config = dict(
    num_attention_heads=6,
    intermediate_size=512,
    norm='rmsnorm',
    norm_place='pre',
    qk_norm=False,
    attn_scale=0.177,
    lr_mult_qkv=0.5,
    beta1=0.95,
    decay_shape='linear',
)
Each number is 500 + 40 x the weight over the matrix's rms, rounded and kept within 0 to 999. Layers, rows and columns count from 0. Numbers have three digits each.

# layer 14 attention key, 192x192, rms 0.0705, rows 109-191, columns 96-127
543481470518536544514504537468523477556509524493568465501496439531556487434520494499507455548462
473515495518515455503533430582487496514505469494511569429505436569478549486469518484536611501484
501617557545470469512507503477491536477573525445495507605498537496534547493543507475522446497536
515486529511453539471480515535484505459500491504495518549492471495479508431487530452499552500453
493517442513429572521505486491496572484470476474467532539504481464530521544568519518447483499523
467513564498516462568546512492472511530481539485525462440489526530479498549530491470570479483495
492543438359572511462531509532506507452495509453465488501492506496525422468545432559468444493486
499535520556500468557511474499444429520530445537546567483466563519481535516536555467530483519501
536536503496554437464506531463500437522468485416533470519508465590492475494451497475465588510465
488492549556467515456507463541505445546520466517514472478448454515455510486464485494480537453461
474455550533531510543557450491440483547508497502493477541478506574435517509494487464516538469476
487479453500593540486474437523495522522510527532512459429490530456532488402408534514478481536576
479501532497524493544507474499511483515527499521508483477538523568439562527440556556561515478526
462434542449492485541494532496523526483461508503549483553451459468497445514535462503534456461504
487473487514462475487436429545499527508457473553435468595482502569490499491532546509493437501454
426505518494442524452523481534442499524496527506500503443539512369548452456542524508518499493572
447408453483586502434492487518566509493494515482504460571488500508507480489543554561501460416467
526491441527510488482469477512463453483530463461543518471528465477502536481483531495505474523511
545435529523528491558501456511474513574445468478469476551462512549478545485422487470509486516541
482503514562463489535502455479548539479499451498526539544477486489450543503508468483496513485507
470499446502506490478497508532462474415495510490496485487542506502521507516463505506498448555514
542519509509525487517476509509546535479557546518511537501538557535542449487487443496488500511509
445481543503511558436543456476536481431541483545471501486508553564509550522493481430508462434543
516580461493479461444537542495430525499516556459532490530472440526489460509515495516494510510448
456485545491586484507502462460507523529473526547456524460512564514428528478497570501502514466495
463451504525438504491503484480485496565435386570504478541466543438524613469542499475554503474611
535584478493538442492525468527513490538517586495507495473555538541517492460436537451517565506541
534500537460549481466513575586539550500486539521508444468534449523453560485565513592471472490481
451482476505436529477510485545492476514469531538503432437473482494493509560498482423559479485539
524481396577446466573536568533434521543478538453382525487567493491549587550426529552455527481516
479530467579493470423490448490494526524473463439515503487478504512494543540529550508538505513518
505427477579525431494454449527494435509459480500527469523493466532532405551508499452449511488401
496555467535460491432479459453510542551520500519489490531452503496545431449467553462463440504573
386514479460468571476494501426445551475549535534577517533514605540501635458515505458502477497455
494485527465410547518517543451512469530526452484515465460540545539500449532444520469463474518553
472557478469506472519488493460486494444552520449507518500482479541479507525556477467480504498512
498489503476487501439484520556458504510492482476480488533489443505507483482486457529514528490452
512464515528433528520497537509486529481534508521538534511520474472499519527461541520448448506521
460517447459513501467486540480542496454483479477510475487530483481565517500490454498516530524515
484486497511452521473486538510484490499482450520458491538471501532433559456486528549553469543559
521496464488524436555590452522506487478537502492565579486490488498526446477544543481561462541528
482533432476457484438506504505545533533518597569505577442531475443414420515438505535520507493573
479444519578487484546491516488453483553458451521527503460507463517452583481475478525500545541607
526556481459527585517465449466451498517517488487493545535453485535426498479481562455386495511560
444527528502501519442451588454506493432460476492564622522477451541585459515494548547475474580425
439516524538579477497479421548454500499485439486476555537425489486524542457550488425430505489463
530531451361445485509453522452574499516527492540505452532501504584501483456522548491474482555510
556545444524461488529552650519490533456521379518432542540499519490559468477551513557506472551531
487455483518549498463550468481472505424538480495533436484527534448546457484521483528543409545459
545503447491472490529587511524412514544460542534466528569473533529377421505551530517498403556541
506486394555475475512525559495552523428493539568525483564465572519612610478526497521518558518520
462501490489471527501488492505470487483504494480461497517520488510469500489520491518514523472452
501494493451462502462487512523512496528468466461518531526511493560519450517548505507521476504497
509539514492411498486460488512531490518514559458461537510483495484500495465531497521498472509454
495527490531466504474500516499510479519494521453547541505504513491489490540508504441489504464463
476521464484496526493482503466505509490496507500509477516489521478471446525521511490479472469468
504457510479453527495490510491481492551517465536534445534479507523455601520507490457446502482450
534506491443507504457452509481435486484543496554517497487538489447515434517451462475532522534539
497461500471506479524495512459507515462476519537491501455555514443492579526553523523550553491559
455485501526520509478488540546508536536519473542515473463520479494445563505525452494503485489495
500472478527508499520483416559500493557518506487435472480505503538413510518457602381475565544470
547499529514493524459551462357580503432450510414450508494521398434532422528518547524426498442497
496475456521452545442575501564507492545538467405486491568475509458468601529465455640528520427494
406412584453435538582449463490570425518451518508482539581420546544564529532511447475536533399547
553528569452469487546445458529534424505411502647480497501481461505508626585497484496494474512491
516473472428502567513500432569515446408453535457536431576598436516450592567457405508450366524505
470459546480485428567546429553490473481571568545467495405468465540498485646457484609570569491530
505523500513483537478466529508489533475479521479467500476463509507532507522460437480485477523535
476560518517487513499440528478522511494462490476522511507472492512484476459530503515517466525472
512514496533481469469484501472488461506528505461485471521508515518498512483537477470470516488496
527509521524500521547539562503487475517564476503501510493497509535528526522514471494515528521525
497518551516496480465458482499458507536519453504506488558507483552533525488534502489463523541443
535495512514539511508475562488464533500474469523482523538514424537530499533531475494557494516524
498512484504526483449509468542503489506450532469525516504448520504475506489472534506496491502524
490470542506511549496501464476503503522456513511471496523495434481491465504492531514440520462449
528491529536506491539600630482580446444445457487530436461529506439472398502573519498623531507523
436504468428482538500505499515502522537553487474495592439556548451510610464547439584452468539596
471584407550542517493463341611500465541496524599547522528451490550457527489416490487453506484481
551544495503605500495594493493486674496557471484534523578581524524420566471477476417523535505512
482398425525483384457513468488543571543545434569475460539416452484374497615516438530560461495560
511491501433482478461430494413609437473440549520479423383452525540530363461588485457484666444560
438469482483381441525493470475578494545507461530499538430486508518518509544543499535484478596464
519488443485642355463526458473571521554588478464552533561433620559495460470466468484500548478453
# layer 14 attention query, 192x192, rms 0.0664, rows 110-191, columns 96-127
489419509496501461543468470450463506497591520427515446513525463525504466431468474465523516494505
499463533504542448561537520520524483483426535537527463485492495555531403503457468507504545538396
440504467534504468492469531519476481537556483516505461511467482541499479483501500505584491504496
413519523493495498480519515515468512495497522486507463486501494490507462501479522523512493503437
568503520527504563526533496481580500517475502501440532526525450493476555515533501473477473457527
481418464500475554477470521530491428499484474552466455507476461500528519479539512572493503462493
515513423599516458503552501524465457526479491450508578462486520513525609506525507445506564445478
520487476510505413472525596508483458500492443489528519449480526538464463504568546477562490470496
578581461544589463486554469547469487509537470445519571504520490562501490452529548456482483524462
559515527514540513533522558495417508460549538575508545501569513444471479465527503488499439498461
517532406465475453523494540471459478475478457517576554468471512579468445481513474451491579549561
568563480466434493518475521479501480535474482479492513478519509522503490524464501468532505553523
515511533444459470501488478499544486532494489415516526454518556469493507539403559441421562525565
528473511526479490428531553525473444481444531476551495521489475516457424499543504509492438529489
553507486436475448529480475470476457501603606400508479425458455496542452500485457475493475528441
467429459563500514542491436547439478480512455483498510516464469485489516517548479471500529537477
453470533470432555480466520464602514449451436506531472481459549488527545479464483542484475491536
516544496458564502524483540499484461479525524522477475512522439461582512483467485563465531485489
542489431550523560494492533491530514523431498489496498542494496523482460491524495443465517551512
481455540498490506470490466510499486478498475522484516503485525464532465527514502457499483499505
533445457523510462512498535503446472539520461468524434500484483551557505462513541555513508528483
571441512491514479470471491488535523558498479503458531510490513455458493481518496512515494486552
497511490473492448548502536464528452488499542497534571487517501494515516496504520469428480531495
476490562535565527454483441528504493540483502517461497504497535514493550479467539463519545519490
513538468562539424480466531437531538504502555500543581437526511462466547486580502500455505523484
486457520580551547556539571503533469490497605501530520462495513490481456432443484498429455562509
522538533489453470458506525497523538535492405462478469436472462446484466481445503517580504473511
487536449534410494488527500458536472483442483578480497503541455446491591553540455506459418515585
493437457483467477474449411541542521514564473529442510463521547501534616481536429461417476473556
470580511448525516437388583509474550453536419453506517581585438522507525518472525492476492396461
482488417554500479526490510596478509532436434509559436557546459586496502473544500450496480417465
506534416519517526454436400557490445568501474463532503470487485453496491465477504498482592479493
457577560426487572509451595454465529504501547517447487551617480507527485393523494481473430503487
504504528509501587512477465438531487513484491468473599480475487479514442531473494395397397497476
528481580487491482494494501563520556556519528523484523525509555496532465476493578541516523515543
518535556492496517505495516460458557515474501494503537529515503551527486502505507533500489528582
504523470474491472475521507524556470521457472512484463493508531514513497486548510485562508525527
499582434561553512495466542464502495528501539571463474534441488511465534461545522518504518523468
503456420577549531492491505490479515515542459531457577494489502417495495474495526470477516454491
497468524475448442474450487548576486520477430553561532545411500533483521557509504470507497491513
395504462544496522511491485436521540479475520514514490543538504454534449500569483539495495486411
524536496486518571496540556503491485477479468541534493499567503503521504547482459466509503545442
462553484474386559466465460488522533507513521546486503532510458529433480488432504473490477476534
471521486481454505456493509507449446516405501521551536437486537508475565570545570466477537491489
517561582503522474506533573492456455463492468474447607463585503464520599549485499385513527543457
554492446481470459524580510437509473487533437526505512485461505406536482511466454546579504540503
463493506491445451543497385511530473534483477521543562430362494474512553505545474493422473563460
509462479435507549417521439561512473465456536459497503512447506536469467463576438565447449522470
552503518457543548568523403517579471475476517537508493543469557528500540470487464523545531564462
399563482497468470441466679466535453559463413523551503494527477485455492543495577493542547467477
521559509499533451507506525491493489499529500475540496493484500548496504460473503520484483508499
515472477539516537490478501467481496514527526513504434515511486470494517477517480584523503505496
512476476547500489501477524498493511500472478496510486528500452481449494490488524502513531529491
492501517518520467470487553498494500520491481547504485484492539455489511514507484497513478492524
459529504440474461525476510533533452490484525473491547503479504525555497499529554484465533454460
530497528575500496538477525467479456514512425472511534466492515474541487486509502500542543572459
508484474547519497446502517442519547479510442543518466520498494487440500515496485494565457548551
565505492527577544518578575514451483562454403458561443478572525456417446522471483554499510518477
544520475521528527518507529484552493530448452466498421458534469440482494523492494516534493526502
425599385392455542512401547406479574550590516454484566489496467428439511549514511439417444433533
481534513572465520447470443533510442552537546503513485480432586499488401528404499436475565488510
528537488558529556541507574484430492480510473453499482596619408538493504537466463611453572463471
440430573557413536394381564483464476449435530551524435505490508597490494463528449456585524373468
590477577524459452504534445551475489404403521619518585480487491458511540639561476570504572521525
522476492515436496490460477595500524410494462433515486537570499536435549534516432499472317578445
507473467488562428602466521556425504558489554359484550443554504464507519539586514577553519456565
511509523497510484469510501505490486523540493524526516493519469462513476503508493504491508457475
524493549515479501487538490535510463499514521536504499502474477531509531511522489436505520518489
493493459532497586522521484478511499524476469521505481527482531480504537529516466484533482550495
504460462551496557480530462444513549498490466524490477521501503478466472451520433535503486497471
536467489521487494530516554479515514509481421485502487478511510430443479475515475572575540517513
513485533510529507490539455493462468468468539519510471458532519427464495550517491507488505500508
484547491541529529517489485547516554508543467493481520547480502548533557506484514493456493468477
472527498506458544447476428499493545503501535514504503544482517512557498530524507498443482445431
473463555494492502462524525447511530462479476585489497503505477485501578524540495527505444544472
428478533420484518516504615444528533464436525518513534545561421521579548527539448588475428550455
428530379565534510515347390635443579462635596518417407557506452553475550469485504485425513560521
454520518605569504500660610544507592563396536454522475626615554462488457411402438410470464373518
560478452554508474573632450415501518497503444476474352552455333539483520497502436508550405614505
449555460549553478516564517447499458473445438595483468401562448487459378475473578333534573489509
486543509494461481513555403481427604523565579571517583476487482505588481498492487435473437534420
458402526483547401374452452519475457514464535415426558573418496472502559449387512478386620446465
# layer 14 attention value, 192x192, rms 0.0831, rows 96-191, columns 96-127
511476532487455469489579522450464542450442500501535494475538484495448532435447443538487515545515
501460502587497441494501511507512494510566473520449545554574497447487441487484504565488485433461
525446515436544445531535526463515455425496519475487496450442513493556526543466487485515477505478
566557507477518445501493491430541600527516461552480448514512529496460523469423437537518428500538
480443511465459483433514531502528460452479483509521435489630564533603518432452526575524498487525
470499530534468477463560552467554490505459491511496490455517516463532487502498507498532479530521
486495551550549495558525488447437494503540528528516495495522479461562512548465476521496600526483
567534480481462468492557475484513474500438448471523530559478537543518483433503544457498524479541
436499508520511506403453614476492489570449496458536556537510488436477522469516564432421507484559
570464490498485534437528445535507481560500568557428507537557486529447548495488446521428485489441
463530584447496514452495470484555541525497484463462487477548475510478481534428479443538525463536
434526537490500497581529492508463509464504591475456520474477522435529479466466413511515516548547
531531425494579545555487496497368501563465538452509548466494535440563452551490429494479538490476
480506517538470461499502505529463518486495505460539577488536572480516515498513515473518472447577
492559507477507489540500498488521565488530457443563497482538545557518518486551471511565490496518
524465474479495513432493543495527468554474402487509437499482537505502517480520498463495456498478
431546477463501520503469511487527537527528501509458548510493459475467514460507443483466573543430
472525505466459475523464551486553542525471519472518485463533539519442506455506472535559514495518
501503448490524544554497461487443555538485508512447514475440499471470519480448495503499492569537
531512472478509501545463529476476485467486586470450492551475445529473458501500476565489498422477
487444485498528476469580570581525430487508455478545499534459514489529507558465507461496527519477
454559537547520471498481551435426513518508483531457516502458520489434475551461473504523437486490
527464551522485536503565487471529587496461487490459412455475530511469497491431462499518536446423
482452480529434481585568543480492491453482507534512534534449509536587484561501537446478563463473
483549492545470492505501511528499474500439493487478523506484461439512473518454487462459510517464
430474385509481497530467552511470478506457539471477438496565506540545514484565593558500557534503
506433548511513531579512489442410445550511504512545481550426550468507546429546552500475476474504
583456510517452547467496491514468474510507506540449469576441470460469510528460483487445449454530
539516474484555489504397521486488438508492481552510450545446475524415502538470516511533527480523
548527578476513518506512469506515478433501579487479538430476505443436577531527431454500499529497
552493540470512537493507570448468499507453451500442422527508550520538502512493457483517556530485
518438471526500508479465455471498466515509539538513495494494555514500519469496541498432479507552
532481455504574512458492469482455434511525530510439508445468487450494491435524488466497480519493
479469494558531474485523493502506482558509458485517565510500516529462495508538499495555540520469
559428482547501494520502420497546519570475517543467501521527541477465519464509556541531509483494
449457504453448465522519474495479488514526506527498456504480557460520510481522506573475494497432
491490460477464508493500484505574509470511484549469532467519445565511460496561518482513493562509
464493517494532454534482507497506474474521490548495521537466472537549477504480512519464506532487
504457491457481500436471503547480520517514533526545520502497445510467443453532578572456469526434
500455478518486467533507481517461532457439495532518463530550493580511528488498518524436549448480
468563539485468456487517467509501539481507450513474536559505482520502545496488548493520471548556
477486498471532458505504500478525542564471455533517475548488487557516496474512500496483454477481
491508476501480491517521510491440490454434516481501483523402404480491480463525459513537558526453
513509458501464556492484506557479498587454485445491544472451531515455493455466516483528467542590
495520465482526597533556515477525547464469449557499544533512539478543474485490479515495507489471
535590541485468490547470521495513472483516524500532522520582447532493411520530538501573512459486
448465516514593437531439523531448555523561517499521489565466492549442430604532471455513444482491
458481511448529505534511532463521539527510472514513435545487514484485528526509511507498506431528
501518524482486481550513516465498518427491477552461529483492559501537477506438508558510476506556
487508474460511517467506477436554473528496543479518535503506492506454490504521468440519496433546
494505511522490469533522513477544498503538504452532598485489461529529424500499514528563518503535
515559558519479510497508501558442509502445489472451466499487467451532476513521502542500540520532
443474520464493508525521534529477491460505458496517435511500493471514477492501518504558497505487
541500463496471524531541463478484459521510452472442511475487482444432543468532474470501544490477
485487521418480485534455486533518543491481467454540532425457521519486467557501520512510482506450
501523482462450538501458490499477571506468539455549491542512460473478405518492531475491558514488
524569523528539526455483502513485548528484507453489535586545514527474442527514495473495485505498
550542460472490481531418492494538484522521483559559565530480496457492494491499599441447461547538
464517514518516459491463469514510491486483544491489519536519518570485505432549469509524483511576
550513447436512479545474514496494503540538518534508441526475511498462519466524563525474544492526
491499490555444478512504515520542455473473482545509478546471511515512534470568529519447541503521
515538487450539460595502488530480538505537568526470479508542567492501581471469535569595524541581
514445479498487501545465470477471530489525500507459526472475503547539461522546506562457531475427
458578476543492498489435495490473540487449523494564513513459464466537439508502494492496507552469
513541483437631481433486470503555439481510432582497473455445551414471538517499503469403468527507
501458595460440527514492517486525555531561417555523524488482505460476492556518501477490532421528
605470486511524520547448477493515442421516495516576600479488515428509437459528542479516574456552
565552481472465548469492523464512472460505573431392541510603559523441512496496544452559525523511
549518568502441566537581554524497473533524530514394510524612474413499447482501415445545433480481
485515479602445473408440551550445528507451540491534467456466538546490485425507562445461502544474
379419562521544454465417565444480417528470487415541367486499545477437454624470533455416528514498
517525466458545538453458489539505522494525501471470509556556472483515444524544516453457514506459
604502515481520546513601495452462449517470407494498454501478512457563443562508415486598505514499
488499543437447487499521527525458567481494455540604585559459537522547442457435581568571513452465
547485509544596513517531495531483555523604515454518478461524569532560478471369491526470524450543
537544442532489453491477450511477494519467457436542518517552516515529498546599551487555476469531
501549489511423414417514460570483590543584602471495460448477482489604581389565514492413445426518
473437552497489529422527469502487388565543437520538506512471552494507544446440490497539463476436
504523537477448475465499453489568448518565504500484468484478537538448478422423499546491491451572
498518526555414514520470457498487414446508539506535494481499479463509494623458485543573524515520
508500510485467443595446446536505428500525483565648460480440461486547479428490459473526451460568
574503519562440447477510544499420482493574527471607486526501530437528496536408503440479506455500
454494471515587466562530479551482403534455576495498470596486516498536470509545562497499521489502
526539487550514488461497472463455474486477514483508509475441551445534509478469532491345576528549
464441544513540526450561576476629466470502567474469564449480467503540503522485470469512464547511
477490508558520495613487541462488448482496512560566433577510422518479472555460473480563507437551
462401493518505461538506499559441436453574490542557429541523468492556479553450598501483526473497
424411515445502547535502542466504488441491540471507522564501455436484464467520473477505532557463
462466521532543549476506532530495454504472481400534579530479405501440478624531545505481522630495
482566478455438476474565456479555466522479483460445514488486545591486512529528557497477474461457
548530485473535524509457535601580498460546520519532519532492514512514493489517534518436500483546
497525498448504456548396533492439497527503409430545577464529464595472489497496436445511524521516
515530480606542509451512500540513521517571448561477546470513502481494450506474531509512544579403
494568479481504503504379573450544376517514470428511370432548464597471481568457519485557539601543
515444485513450519564508410448512534524548525558451464564511485449489541517521525495500519492460
469539604441519441504476436511466503527472514475462519599451593563496527507539546548504528472458
# layer 14 attention output (transposed), 192x192, rms 0.15, rows 96-191, columns 96-127
474490550496525529466510483421510525539453519488462464372490524485532448438457499551574487413541
535481534561521435519523576491414524514414515582439553388482544524532532472574507531639488530514
569463481499479456524500565506418512538524388470449469461470466449488525478530464433486500529486
481497492528447443426615515473475456491539524500548451468456536478496431482476461482495465489545
598502523582585518490481512541489427475460507492487495517499504406501546488514503493463449451578
454511533542499465525531594490544544515505498584534507506485522528497515453494462418459538513558
422530508428471505512459594487475508560578503532490495428531532512510396487598540438495584471476
511560609500500522510475491517415523569444529551515577544539519560522509511505603419502431517535
441515536515431560501464477488493491529551594517466510577521473471481503464482444484446501484549
522522556496532495492483460506468473448511536591492473531526491473500487507441556528524456442524
456548486442542510429481547489466422489509489459544513492445471454495533510458552490463444501518
503435474447512516474553507450468596499508422469474509442576509497454490432503489561470443579465
494484539484464453550548498477482513461501505531497514477492503438499489558459498591501510529514
495477531482472535529544503526462521489515524494481541517530535522539520565519463502446531444572
448457514472440546554454520548473474438536576443552449522599510457447519538470496508461465497456
511494533547546555524478478461556488499555552491410476555494515449477508453493420459519512507510
417515526492485442525535577446523552484535544421485526533499449489490474482525496505514425540528
536526455519505428433497535470487516527512525453433579456549509420559482530476532540493518506534
486521441485515510551570410450523492545490449463565479503516502493485413491518454548484459528425
492479455529588526483502440493428511498548571523465514471542501483501558442536483471483471480442
467457549481497430472526489464578455499423515533502527460522566465523519447537526496476464458552
489473487514515533432545556560562510494537513537506473546482494525544454500506487476521501491478
524538558494460465482496550505531410453407498459441439448435517498520427427488501561473479515454
430485445471481474567458373561481491465495530474497516427510488462574526496496467491443529473504
480572552498524452523547453431489556519473550492475519528515565507550490492521524499492442501513
492506514511468499510535471484518504529461489581431438460516464449473509549479479472471516547511
506490554507457493549527539528459440567489473406476531451568464452478502550557559556498481526496
503388514521477558463450518553519568525420495481474459574480573524493461379427498495455521446481
453522437556514471498433514449536483516547612433573502470512490477558493503526545442470566566472
534530415531495501447508539511535574477590448501511524453500537503525495525523584421439430576486
516511538527518522452471504468468468453504518468566448507486504493443557477443493445522467441498
451470509505466505516497474509470522546523548483473501511543532516433464555514518407473514448474
470495549493476444543491462527609481475452470477503502548504532500512531559389490512410494423532
530446477477509544491460449540457525444463523468430472589536555550531504525472495505464526556510
503485560484462548513427529490493480441527491475517600459540489496414489550581527520442496537520
529506527514441567438521568451518519485417487522526519526469499506556495462475462433489466461497
443497518541516554496527510512496468492515536497449529487529545467489501559446503436480527418547
494543451481462552451505515492508515535512479423459524563504556411545510507489496504491477508551
508502436544506495508518447462473542451513475465492479491532555506486487487506507500467457478502
499497531524494466520496497467530421514504471517457498478450436439484435448532479528570519550599
506498475482498496519564480501476428503482537555525507539493578557544519476441452478477550465512
507528508552505516554509448536517518509547479458507466470524458514512514559438504456482596600546
552516534436554466455499478508496484482497580555560505477542518504527466533499562495414427561492
467534510497504536486470612535573474483510462533532532475574467481550510585541488489488530462470
534503537552547467420491516539496458519454507497502502492495492469522501452550495484542507526435
529475454460523484436476415473485512456570456417524477438497500490524513447487491512457485474483
543492482540473564486470495486557523463485429428432542478528453481524548444414467546466559538507
488517527486466511541477410456503471550484512502513554475502470506570490512486545497519569540463
535534430577514539527504487518494509544517607395540523542534484454467530521468499399433465569454
521523521441544517484455583563448548498501455455501452477453523495544519499489503555468531582447
449448468440531516531416471577548497539403454503564466575452504547392572457473465507472503491476
545463512504548473504535526511528433453532587513593528470508456442459538546485522530570428525531
541448560544479498503441449489542503504532542527416562506513521518478549505494499533541472422505
489436556423513537475484607522453507487524584530538451523545564540460475520484521538485434459474
463464569571585512488412561487468533527560532541522481541465540514517496434463461513585546506462
542509526605494513494564482464519484518554458538502512494462504586530535488473524541498518533468
498463489399507462572529575469492438474456539501538448442505497474580470518414450508509587530487
499573426527494524487482474475469469482496536491538476543525516534537528479556489486515594451462
494488501523454481513493556487497507497540430548531483496551440525573549587462454395487476531551
488444591534570485504528418558471572526504478466531562439467446471502505561513458544525475523488
519515544499493462431527419508465426507466500477507521501543532431414477530498492475499533483492
434485499484475547521488429539533505593536475511528485493417496513481480544495577441485487479493
454514568494545540410513502489535527495453532517489540540535489476471475448536514541565429534522
514424480463591534456535498483542457552488505521489482443507466523489522477457466598486527554516
526503536538512426524472461507497562520480484443453460552546516512520539569489473451512452562500
491504487538524483614494476551519520555501500433450507453513515492558513506511540567532504544339
492587480570471517576512482475547480500532500476491545474546451445504576546477498578522498506529
577485502491525518531442530460486429539487341536486533472519427459464535484483504568483556466505
536473571531540512483518462552441531434488442530502503503542498479423542477501503511515573564483
548512488488526482504503544494493459594477448503530512568569502514494493480477487448464503494504
525519491496487518435471475544560564481416395592485458569519450505538527502524487538558481449432
507514496444507521590548434432474486491520456511487504463534480503501498568552546512535479555482
468483380518512496540538428513456509440462467473499513505522501537531528459492496529489429521450
452515560480417489536551503454498509441531499573504401536521451511423522544527513404491420521556
547421480519537472489480519462554473523488488564489536560482510429484592466584511504461505535527
484428415560541465514524510455490532533508517558542493493538489566536463504536547544525495497515
495533445466527500569453521496565448476471554489537486517459475519459460557543570491512539530456
500519467481448503529482519432532500481535470482514468519502516421510554439560528533523503569481
523410536586549458561454469502467538430518505438517511497550468498506588483517514544502508543451
447491485597502462551529504488453513567482423420491568541500520531468506411492483484487450491424
500478499535562462455563542573533537512453491487487509544480498505467454514490477550487511498487
491515533470555462548531482489556546532510451460517496573539480499481571502502507453424478474451
459536523480503543491434478434512508509518473505540517498518507452485517459525447513425546436469
584486486438527502532484572552577534425443495471573516501535404474537524495507440540528560543487
480547479446517499566495505510541509495465499511500513544493497471464510436545398491520506538532
472451456435516519497478507528545538523474462530541562491461535444506494476489470486520514499510
531501452488496520539465570444527503447470323532534556514424463522517488452515477472459535529484
479463572452572485449592459430452588469458591527509524533576468485516529537455562538466489464471
509482392472460542486448540531397498518520537544487513485476557521490534456475475515503552489512
501505506498515530507506471447519535522580533457526453469538455524596440378519464542479510449514
500549504517481451471456405554508483502488527599457458516595545515591481487506431478507519519429
548470539497433499481503507424546546573531469475482452506501553451549487486471503462574418379466
548576474492503570469464578515511501479453483491386520518589485519551480512498525450563433468530
532527580447463417477506559455478439550573497554566482493460478487487527548535457496571481475496
427516492505519457534415569476517445469551525531513541546505584494467509516472523549513458450512
542482501470430534463454555447480506515504467474502507503534566445576471488495482495468455482502
# layer 14 MLP gate, 512x192, rms 0.163, rows 0-17, columns 96-127
524535439525545479476463433451448573472456458458469524477534530534444430484574536476487460523578
511531527518457487476585492472503482540512501484494561468489506432489545526486451515523518527496
543557511516460543463541363460461488461564446485436491469474582585474504476491496523535483503485
540476515510484543473528503513490446491426540473457484448508503412508466497533467563488501566534
560480484573567432442424474471497535504436516521506432455497468580500504493454521423483452530520
550497527458521510465454497475550481539503439539510524547466479445544529508493392431506515422452
377471489447474495524520429495504497448515535490454494523424516417523471479493494385520529573461
441537546486500531468472630474567459496552415427548522571531490498471488545480449432588473555492
532500460515506458464512470509465512446526587524515487541524482528505505490539403432565475493530
458461499493455516568484501569522566450530445574475517545512571480447528540550498519551527477523
517508523541554505530516452488572495540468540540478520461466470484499533521478546543560564503498
473533507526456460456476435503543432490483494568476523419446478460519509491530527389458412564467
542534542586486496507552472468497412457546483530522546480475499465527506455573466533501461471509
506477386502595535504490393488487472473464464572553498546472530481551563460489396552544498493466
465611473494555494467458497585557526544534480608526516533499517517488455478560575462599439534509
489524592516455521474475488497473473492478454462486492466513479512504558544563437451493526487529
489506501531477542453499512516525455457446531536477619493530552527523500517515521476506433509540
462459524541553525492500480505581506498462542509452448462520524517467451485534411462563571522478
# layer 14 MLP up, 512x192, rms 0.157, rows 0-17, columns 96-127
511489551504468508484506521504489446507509516477526439463587573439554507484554528564492511473501
624489489481534553493492460530427480568496579546541483530428503453448479456500494569488497548417
488553501500560492558486460496491574515493537507482400521496477475518493543514500529484490468514
508525496486525505516508463565480499500449476490495502519484528506439506497497536516443472514454
496418502484475466533467489391458586446449470519573546490497546444502459496531485476507549518459
553523421445541628583405484497513507539483549431443421483501525530563424483522552558550532470530
469512483506539535507490490438480461460587506497468435475519509547459510488561553495526533422483
520480518522551511439487466394513468513531527467577476573528504518443499486485555528561506504535
476571568455505470464553491493549462466512461493454510523463437494493531523535476518526516473497
436512525504502449447494484444462493473522472447508506439470536534539494432520479475526484458493
541469495552448489475496511530539439586477499528532473496551581428462508476445522557491482479518
511499495530532498511526569520500432444593458451517442483481522437494571560507516528562531504446
504541479469517422488543575561547526514554496429468499388473483469503509498560496537552430478501
454440448517529449506510534493461531533472518504470544494511479521482542484595485472510519438446
527494461531562527446571586529504559518510408418501552480419486451503512528497542497427494428541
471511488434470430448526512495499523534512504494463521557454497478505498518534503526499591529551
430519534475478515460453487497508462501535516528529470535571475485533441515531505503457521547458
529543551432471489523463493435462505569541462518548519529478458492514532455488546498507463543451
# layer 14 MLP down (transposed), 512x192, rms 0.155, rows 0-17, columns 96-127
455497491518427474500464489528493503518512501497506485478501488532506545463562438461409550547576
495596410511515559580508511509359515544513479374531514464507546493538475434474545529436482510540
494545544515558490502479574503557552539457535525511482516432484419553486450518500549484487515536
477527515619504476532560447397487466479455563392447465516528466537494473488531562432496477495538
553378470527412515533518511530537519434456520490552500578521547508498538499491480444556569465439
509489466427490531519455514445516535543473443540438446513473462509511446531487539499517453456486
537462521477501532490468447534528531551498578543540493532457537497489524551490458543457499453543
503511492480554493493482559385492459508503473513581539584455469421459476457469481471510483489530
472463510435421551535465542544518530530517534454525543531468491459539520544500517531586540509474
450507556542477539442457477513537447562428487523480489533489473529527440492509504519527464457475
523565514546518505496514540482504456551456481505406479482430528526471502496553461587566559544500
494469463484555518535500507498449509498546594406532462544440540483500487511562526544434505460514
549547462541602427544513586433484506554599528575513538476463442504448523498471560504527416540549
491452575498551442578473505480522549503489523505466527526504547456486491471520490494554460496623
476488494488494491492448523498518519420528580496375524577513498573482549494550453437503559469410
495516547522549506497501568551534498499565502387498467463518417502508452543556507470456507480531
437526511527520524508403649519517489482436437435444520567571511488544547547498521504558508502519
512531492509481514470472545487492514465496524481543562504502467519466514463535520506445505527461